Part of a small language model's weights.
Size: 10 layers, width 64, MLP 192 SwiGLU, 0.699M parameters.
Training: a variant of Muon for these matrices, 115M tokens, 7032 steps.
Each number is 200 + 30 x the weight over its row's rms, rounded and kept within 0 to 999. Layers, rows and columns count from 0. The size before them is the row's rms in percent of the matrix's.

# layer 4 attention output, 64x64, rms 0.168, rows 0-63, columns 0-63
103,176,185,227,192,215,233,218,198,164,216,225,221,238,152,198,210,209,185,208,222,206,211,184,164,256,245,214,170,195,225,186,243,237,228,228,199,204,189,188,181,192,177,184,151,153,242,195,187,184,213,176,117,238,154,236,166,231,216,243,265,191,210,136,210
094,269,222,213,194,216,138,146,177,195,234,185,169,206,172,232,199,180,192,200,195,164,175,131,195,150,213,219,200,198,250,187,205,253,205,233,206,173,235,184,168,247,222,206,200,217,192,163,197,224,161,208,181,206,128,189,182,200,210,136,185,172,249,210,209
103,164,190,144,180,235,146,210,195,250,152,227,242,208,223,235,218,163,195,202,187,220,206,181,197,184,159,154,190,179,159,145,184,227,200,218,232,149,191,215,201,180,178,184,227,226,158,247,228,194,204,229,187,111,209,212,190,176,214,234,166,180,222,190,238
105,240,200,169,166,204,218,163,209,236,247,236,219,180,226,133,207,212,188,205,200,196,184,208,156,235,133,165,218,218,229,179,209,261,130,202,207,231,204,204,229,196,194,246,181,160,269,186,202,139,174,181,207,215,227,179,223,200,243,186,231,192,204,218,202
095,187,216,226,211,137,205,209,192,219,212,151,188,201,269,147,178,233,166,166,203,188,222,136,193,188,188,192,218,195,206,261,223,188,214,212,175,224,189,228,181,200,209,209,208,209,208,231,228,211,282,223,168,214,218,195,161,148,221,153,145,166,201,245,226
100,201,178,235,210,217,179,177,168,230,173,186,161,226,237,182,243,166,225,208,209,194,186,263,147,181,151,148,215,226,155,229,209,218,161,202,209,181,178,222,194,217,219,199,119,198,225,213,195,284,190,242,166,221,190,211,171,234,164,232,216,186,197,179,218
109,267,218,145,252,210,164,257,217,195,202,159,182,134,194,181,213,199,167,167,196,183,223,210,184,195,235,211,217,239,214,177,237,164,229,178,153,219,108,170,201,187,213,168,207,169,210,154,247,222,194,178,188,180,205,171,223,197,208,208,209,238,203,191,221
106,258,226,205,202,190,187,185,260,165,219,207,228,230,194,223,230,232,116,174,196,226,209,258,275,230,212,189,188,185,231,236,154,228,191,175,208,217,225,143,177,165,234,225,233,182,186,209,238,213,218,176,187,166,216,169,215,180,233,205,163,204,233,199,190
098,203,178,215,118,237,169,178,214,186,181,194,190,167,196,268,199,175,184,224,187,162,263,210,189,224,224,194,154,235,170,215,224,160,217,231,222,189,180,209,184,207,182,215,208,222,188,243,189,134,182,213,180,279,197,162,207,175,170,235,146,203,181,192,175
100,191,252,182,191,163,236,148,200,199,180,201,221,229,240,187,249,193,204,222,193,135,187,217,253,257,200,188,220,204,218,201,191,133,177,185,203,193,181,161,169,214,219,232,184,221,230,210,208,257,169,212,226,238,260,229,208,208,190,191,166,198,248,132,209
100,244,206,215,182,199,233,234,219,186,190,152,204,219,170,211,215,215,205,204,141,201,200,174,242,232,160,195,137,170,269,235,201,229,206,266,210,193,246,154,205,195,228,205,221,187,196,271,229,238,253,177,191,230,200,223,249,209,211,233,222,173,224,197,204
099,195,145,226,202,203,223,184,240,244,183,209,213,170,206,227,253,216,222,149,217,298,199,194,213,186,228,190,199,217,215,213,186,187,229,168,199,198,259,186,211,214,227,209,209,230,209,164,176,217,278,238,221,198,243,163,227,202,230,233,244,224,194,250,213
094,179,215,165,196,205,225,234,205,177,204,206,199,194,173,215,197,239,108,180,165,202,188,159,205,200,150,213,248,152,188,205,221,197,196,234,151,194,236,176,221,172,179,260,257,181,182,142,194,208,211,163,197,170,232,191,205,233,186,202,135,235,182,157,179
106,201,177,214,191,189,153,210,239,207,285,160,266,215,180,180,163,195,169,232,141,151,171,200,184,211,230,181,208,204,225,208,157,211,173,233,192,215,216,216,238,218,143,214,245,228,189,174,234,196,195,254,215,177,161,200,198,150,165,197,209,179,189,183,160
116,197,192,151,189,183,157,163,246,187,188,203,180,212,239,187,246,163,192,215,243,217,182,203,206,188,188,265,163,185,222,224,260,211,220,174,188,240,197,203,197,215,236,175,246,146,190,191,207,172,162,237,209,158,222,175,223,178,189,172,245,195,233,112,207
105,213,241,150,198,164,187,147,187,267,196,203,242,214,210,228,209,254,248,174,179,212,167,183,208,146,248,201,195,211,137,220,187,220,192,209,199,197,228,186,190,247,212,189,183,199,192,202,136,233,195,248,220,162,218,187,238,216,228,222,182,184,244,241,156
096,202,241,171,225,244,211,214,233,180,190,216,202,201,179,190,201,248,237,218,232,181,207,207,181,174,233,209,209,176,200,233,239,195,202,219,195,175,144,183,272,248,215,220,143,156,230,231,261,168,194,185,254,194,210,171,227,182,196,231,189,182,203,156,124
107,242,226,190,182,245,177,205,205,171,197,232,187,230,209,157,174,192,221,252,173,193,239,194,274,178,217,175,221,141,182,230,189,189,191,231,206,213,226,179,160,150,162,172,210,239,227,207,208,202,165,192,190,205,216,218,232,147,128,214,236,193,157,188,144
093,197,257,198,184,206,166,226,201,189,201,142,210,206,196,131,189,218,198,223,273,161,156,159,188,185,194,137,214,282,198,215,175,195,217,230,176,174,224,155,243,203,210,232,233,233,198,220,231,219,208,192,218,220,220,195,161,186,202,221,209,242,243,168,198
109,189,198,241,202,210,218,196,165,159,170,256,232,208,224,187,239,233,203,189,112,262,199,243,174,223,242,197,239,227,218,171,245,226,198,201,234,271,192,166,182,252,214,173,226,195,262,152,192,181,198,223,179,220,198,206,198,201,207,204,206,217,195,190,228
094,145,168,177,198,180,215,210,202,213,253,167,224,186,194,211,230,153,203,133,214,178,240,173,183,177,205,207,227,216,260,214,243,210,217,159,187,179,129,232,210,157,230,187,168,161,201,168,210,161,233,219,246,188,236,209,223,197,152,177,151,204,228,204,226
098,193,170,269,180,235,190,225,241,179,186,179,140,231,198,205,179,223,234,219,217,195,187,220,197,220,159,187,258,191,211,190,181,172,199,198,132,188,192,199,144,238,165,222,276,206,152,180,198,188,210,130,224,169,217,160,210,203,182,199,173,175,195,177,233
096,194,236,155,205,182,173,221,150,210,205,192,221,191,210,159,243,186,182,237,211,168,216,239,205,156,173,238,196,172,254,209,173,275,207,147,194,187,208,211,173,209,277,170,214,233,214,187,238,220,177,184,198,249,212,204,218,168,209,239,192,186,127,219,218
111,181,224,199,241,229,135,211,187,150,185,200,226,200,227,197,203,205,233,205,241,250,219,275,168,203,211,185,208,174,198,171,177,214,209,171,240,201,237,212,176,170,226,208,184,211,240,160,172,147,192,165,172,202,262,193,139,226,229,207,184,218,222,152,151
092,196,236,222,220,179,182,211,169,199,248,219,230,181,219,153,156,237,250,193,193,234,179,239,224,185,155,175,186,178,159,172,186,189,253,207,169,172,154,184,214,188,229,217,189,170,178,140,190,202,223,174,237,177,220,231,178,237,197,295,175,227,180,213,214
102,170,236,198,226,160,218,190,204,211,235,186,202,199,221,133,157,193,202,200,203,207,220,178,182,174,243,124,159,237,192,203,210,180,162,137,187,120,240,192,195,178,208,229,167,187,182,238,185,214,200,219,213,145,159,241,216,160,176,166,190,237,185,183,188
092,175,243,204,176,209,195,235,196,205,202,196,186,249,251,270,195,167,234,195,216,176,160,209,209,210,230,166,258,168,199,167,171,233,163,154,159,229,241,212,178,179,235,203,213,179,192,216,286,206,230,195,230,147,172,242,206,209,162,196,207,224,183,200,227
091,107,175,208,249,182,226,200,245,217,245,164,180,198,220,196,185,161,193,209,221,194,158,252,215,181,212,186,185,189,199,139,209,158,221,171,161,210,163,178,257,196,181,195,225,207,230,225,202,192,199,214,186,229,165,141,210,171,218,203,253,223,225,152,179
093,198,203,185,174,165,206,198,191,230,229,203,201,183,156,163,174,198,215,224,201,259,204,251,203,220,219,198,156,232,223,163,178,206,221,185,285,184,159,230,259,151,184,184,191,171,223,225,212,243,176,197,252,208,174,143,223,175,173,203,188,161,211,162,253
108,200,206,182,174,194,178,255,212,203,173,203,176,242,233,183,238,210,128,228,215,180,217,140,187,194,195,215,201,216,171,177,167,206,179,233,179,184,249,211,207,195,266,111,171,214,172,197,216,191,194,210,286,237,226,199,199,212,183,226,185,155,222,194,220
104,151,193,140,246,196,246,181,186,210,231,193,239,180,237,234,263,193,151,195,233,228,208,198,203,223,176,191,235,176,216,206,175,186,197,178,180,181,213,223,226,192,252,212,223,185,193,180,239,203,179,178,152,225,169,184,162,260,129,214,187,214,218,153,247
094,201,202,192,188,192,157,188,201,203,204,218,180,156,204,278,191,196,137,201,151,224,225,166,264,226,161,222,165,191,214,181,220,193,217,237,235,204,165,190,176,177,180,223,235,171,129,163,164,216,252,163,229,180,205,209,172,188,186,161,188,156,232,169,216
089,185,207,213,156,207,198,207,178,197,243,200,224,166,241,191,225,159,223,222,187,166,233,189,199,197,230,193,167,199,169,243,220,231,214,138,196,205,216,221,219,157,189,226,155,272,151,260,170,148,261,242,202,213,175,222,218,245,243,196,222,201,225,173,194
083,174,165,162,224,162,193,241,218,188,217,162,249,218,194,213,159,163,195,211,173,212,230,177,190,222,171,237,180,208,207,166,167,193,254,269,248,193,154,178,181,179,251,252,173,258,198,213,236,240,209,207,204,185,227,226,191,207,247,165,197,162,191,220,166
094,164,175,141,171,286,214,229,238,225,216,202,128,207,187,190,183,253,188,188,203,190,193,190,199,224,195,164,166,220,221,201,195,142,203,168,185,214,227,179,198,180,160,165,179,200,196,200,197,196,182,181,225,181,184,178,204,217,148,256,171,150,257,250,214
086,219,238,245,269,195,206,175,210,159,195,241,198,149,238,212,203,248,198,269,239,176,161,240,166,203,187,202,224,187,180,151,209,190,213,178,209,163,165,227,206,247,215,236,234,190,238,180,205,191,175,203,190,204,207,228,204,210,190,215,214,239,124,250,192
093,207,209,206,201,224,222,196,162,220,156,211,216,212,135,198,209,201,183,194,193,188,231,225,236,258,196,173,168,186,132,152,222,235,185,180,207,191,166,170,176,225,128,218,204,187,160,221,183,217,157,216,248,244,202,205,194,206,249,240,165,271,196,165,201
093,238,203,213,196,210,159,204,218,148,225,208,255,188,193,216,252,208,253,183,187,200,178,178,231,161,187,169,233,173,231,173,245,212,154,221,219,171,212,168,145,177,248,208,197,205,205,211,189,155,210,178,203,191,197,198,253,233,254,265,241,147,229,184,190
104,183,177,199,222,204,242,203,163,185,214,182,156,188,210,206,164,191,248,185,167,222,228,175,187,177,223,196,179,194,173,135,226,225,239,232,175,151,238,191,145,180,209,226,168,154,193,136,187,183,222,213,148,252,153,210,234,152,203,212,238,215,170,189,241
106,197,212,239,229,244,179,189,235,200,219,169,192,204,183,201,211,181,192,221,205,248,168,163,243,248,232,143,213,163,192,209,194,253,192,207,140,242,207,147,206,221,142,223,141,230,217,233,218,158,219,208,177,200,254,181,182,226,204,232,182,173,213,165,243
081,166,180,226,291,224,210,185,167,209,214,207,239,230,191,227,179,173,268,179,182,193,237,211,169,187,184,198,210,190,167,190,219,187,140,207,138,207,171,195,172,202,268,193,213,145,173,188,170,205,178,216,171,201,216,181,165,245,176,195,238,190,152,225,229
102,167,182,245,191,171,141,164,168,202,228,229,181,172,147,203,222,206,223,170,175,143,199,154,239,196,236,237,170,170,167,156,224,175,204,212,197,217,255,172,192,262,172,184,202,149,178,153,197,175,191,219,199,210,123,193,181,171,224,206,197,181,201,202,199
094,208,209,222,226,193,211,172,179,213,177,188,214,195,248,124,255,184,189,223,184,171,177,187,174,225,178,230,162,186,135,132,171,193,197,152,196,149,190,181,203,207,225,204,286,217,227,161,195,172,194,213,191,196,198,251,180,219,163,217,205,172,178,207,251
095,206,219,174,229,204,192,157,180,169,197,198,212,211,190,182,283,205,234,216,161,177,152,153,164,222,235,193,204,257,135,246,231,144,167,194,201,197,171,209,260,225,190,189,201,214,219,234,152,216,171,190,162,198,136,221,188,196,185,188,230,187,222,214,186
085,207,204,211,207,155,170,235,157,250,213,185,173,210,206,189,208,268,190,224,217,190,233,220,190,236,209,171,276,193,227,221,224,213,224,160,130,227,217,212,155,205,209,203,182,272,196,176,230,198,194,265,192,192,242,171,238,216,169,197,157,215,205,231,205
100,196,235,227,157,140,270,226,197,179,243,192,148,188,203,231,190,163,193,155,204,228,164,170,228,206,220,202,193,175,185,161,179,273,235,189,194,209,240,208,211,163,176,176,211,188,205,250,154,170,174,159,224,220,223,241,196,192,249,174,175,185,173,212,221
104,205,235,186,223,154,207,216,267,225,201,197,244,218,201,184,215,180,249,240,185,192,282,254,168,223,177,249,182,227,203,201,199,214,190,161,166,174,182,184,183,187,257,186,180,247,220,189,242,199,210,198,189,240,197,211,151,192,191,237,228,146,188,155,174
113,192,161,191,225,167,207,201,172,170,256,193,212,228,207,211,218,236,231,280,219,183,172,154,148,252,195,181,149,143,227,169,176,189,218,203,167,214,173,167,209,205,159,163,171,156,222,208,228,230,225,223,207,181,216,194,192,209,207,228,189,127,160,211,189
094,196,214,215,203,219,169,165,269,189,188,210,235,237,245,175,214,192,270,168,202,188,260,181,171,246,174,185,180,194,234,248,209,226,217,162,188,194,184,252,159,221,196,212,199,196,244,217,231,221,239,221,157,219,231,172,148,196,168,226,204,164,195,174,153
094,166,233,121,233,216,168,213,116,185,203,219,173,214,203,187,212,215,209,221,197,186,233,213,250,244,173,192,244,227,190,203,192,208,220,177,201,260,212,264,191,173,176,239,200,192,172,204,179,226,206,182,223,168,242,211,178,238,178,191,201,231,144,152,233
094,217,186,217,174,183,242,237,171,217,242,174,166,200,159,182,207,241,207,209,233,161,256,207,274,214,145,191,168,210,175,184,210,232,201,239,213,230,275,207,188,222,142,210,255,231,202,189,203,200,204,194,204,209,227,169,242,195,156,204,214,222,200,250,165
112,158,227,186,233,185,169,200,205,222,166,224,196,174,172,145,237,164,179,199,168,147,160,219,196,213,204,174,220,201,210,245,171,155,194,157,164,193,280,232,215,237,245,223,177,217,247,225,154,182,208,215,202,187,226,214,145,183,195,238,238,237,197,224,220
123,190,176,228,229,221,272,258,243,221,227,199,238,260,198,159,237,212,232,178,142,169,181,216,228,147,223,197,199,182,185,183,190,205,195,174,219,182,248,169,256,247,177,176,191,173,191,230,185,203,230,155,185,164,158,206,193,200,173,166,157,193,211,199,209
094,261,208,199,168,187,180,178,200,152,218,171,148,217,208,169,189,189,222,154,170,231,161,204,203,187,159,233,222,186,197,157,212,229,141,218,228,174,176,180,184,169,171,208,253,227,204,201,239,219,177,223,198,185,142,200,236,237,260,210,165,156,250,176,180
091,219,155,175,194,152,218,194,162,144,184,172,172,172,188,221,232,211,212,194,256,187,218,157,207,114,217,173,222,206,222,177,183,172,206,220,213,172,216,212,209,138,145,136,172,223,200,200,226,242,203,172,211,217,238,197,209,169,245,166,243,224,202,186,204
094,155,249,219,212,209,164,222,170,193,197,199,224,176,219,170,191,193,150,214,182,186,169,199,182,239,199,263,176,185,267,173,174,204,196,192,147,184,210,168,216,175,229,238,157,188,239,193,226,192,198,142,268,179,215,193,188,239,196,159,180,184,213,278,197
099,171,239,218,163,145,171,208,221,191,256,226,202,218,157,174,213,159,139,220,236,202,277,208,179,220,200,223,236,194,193,193,205,204,145,209,214,188,202,223,198,234,187,213,188,226,193,149,226,185,177,129,205,209,195,199,242,249,202,170,210,273,205,185,184
091,221,171,230,203,221,240,187,171,182,219,219,216,230,259,177,211,214,175,217,254,163,183,243,190,191,225,211,183,176,253,219,199,242,163,180,201,239,151,176,215,227,248,174,176,194,206,198,220,192,282,208,245,190,191,179,202,183,220,212,201,266,176,173,267
139,191,188,187,204,220,224,203,234,171,199,161,230,190,184,214,148,208,145,213,192,210,191,157,268,193,139,236,174,223,193,216,193,175,228,174,262,181,268,213,186,239,193,252,198,211,154,199,261,194,219,167,220,204,152,199,231,173,236,235,180,193,206,171,222
106,218,236,220,216,221,188,215,206,203,255,236,209,232,187,186,141,176,177,209,193,177,172,187,134,203,150,221,213,208,204,227,259,181,208,207,181,190,141,244,199,172,156,193,176,104,233,184,204,150,175,257,220,199,176,206,217,218,187,207,174,225,176,182,213
107,237,141,207,150,210,177,213,149,228,217,196,245,179,281,256,195,220,230,171,194,151,245,188,241,204,181,181,217,205,218,209,193,166,248,226,225,192,206,179,173,172,178,167,230,229,271,193,257,192,176,217,221,221,184,163,199,215,211,182,199,194,183,178,181
093,199,219,191,199,159,210,170,175,170,199,208,185,181,189,160,252,185,227,161,186,201,152,202,227,181,194,263,242,185,231,225,216,228,139,141,188,190,204,204,219,196,163,235,182,182,211,187,199,186,198,182,122,228,285,248,220,180,198,193,190,202,234,171,155
104,226,204,188,203,226,231,236,226,160,196,188,250,143,243,223,245,197,190,262,232,167,195,170,212,202,201,205,200,193,230,193,168,185,211,176,192,221,158,156,184,120,239,244,226,223,182,196,183,185,155,156,177,193,182,239,178,154,203,261,213,168,225,207,199
105,191,196,239,224,188,205,203,194,249,223,213,212,205,220,179,200,194,209,217,271,192,222,162,233,155,131,200,229,256,242,170,190,196,215,227,149,162,204,192,191,202,193,230,182,224,298,183,185,225,219,213,247,195,226,218,247,220,213,194,198,156,160,167,209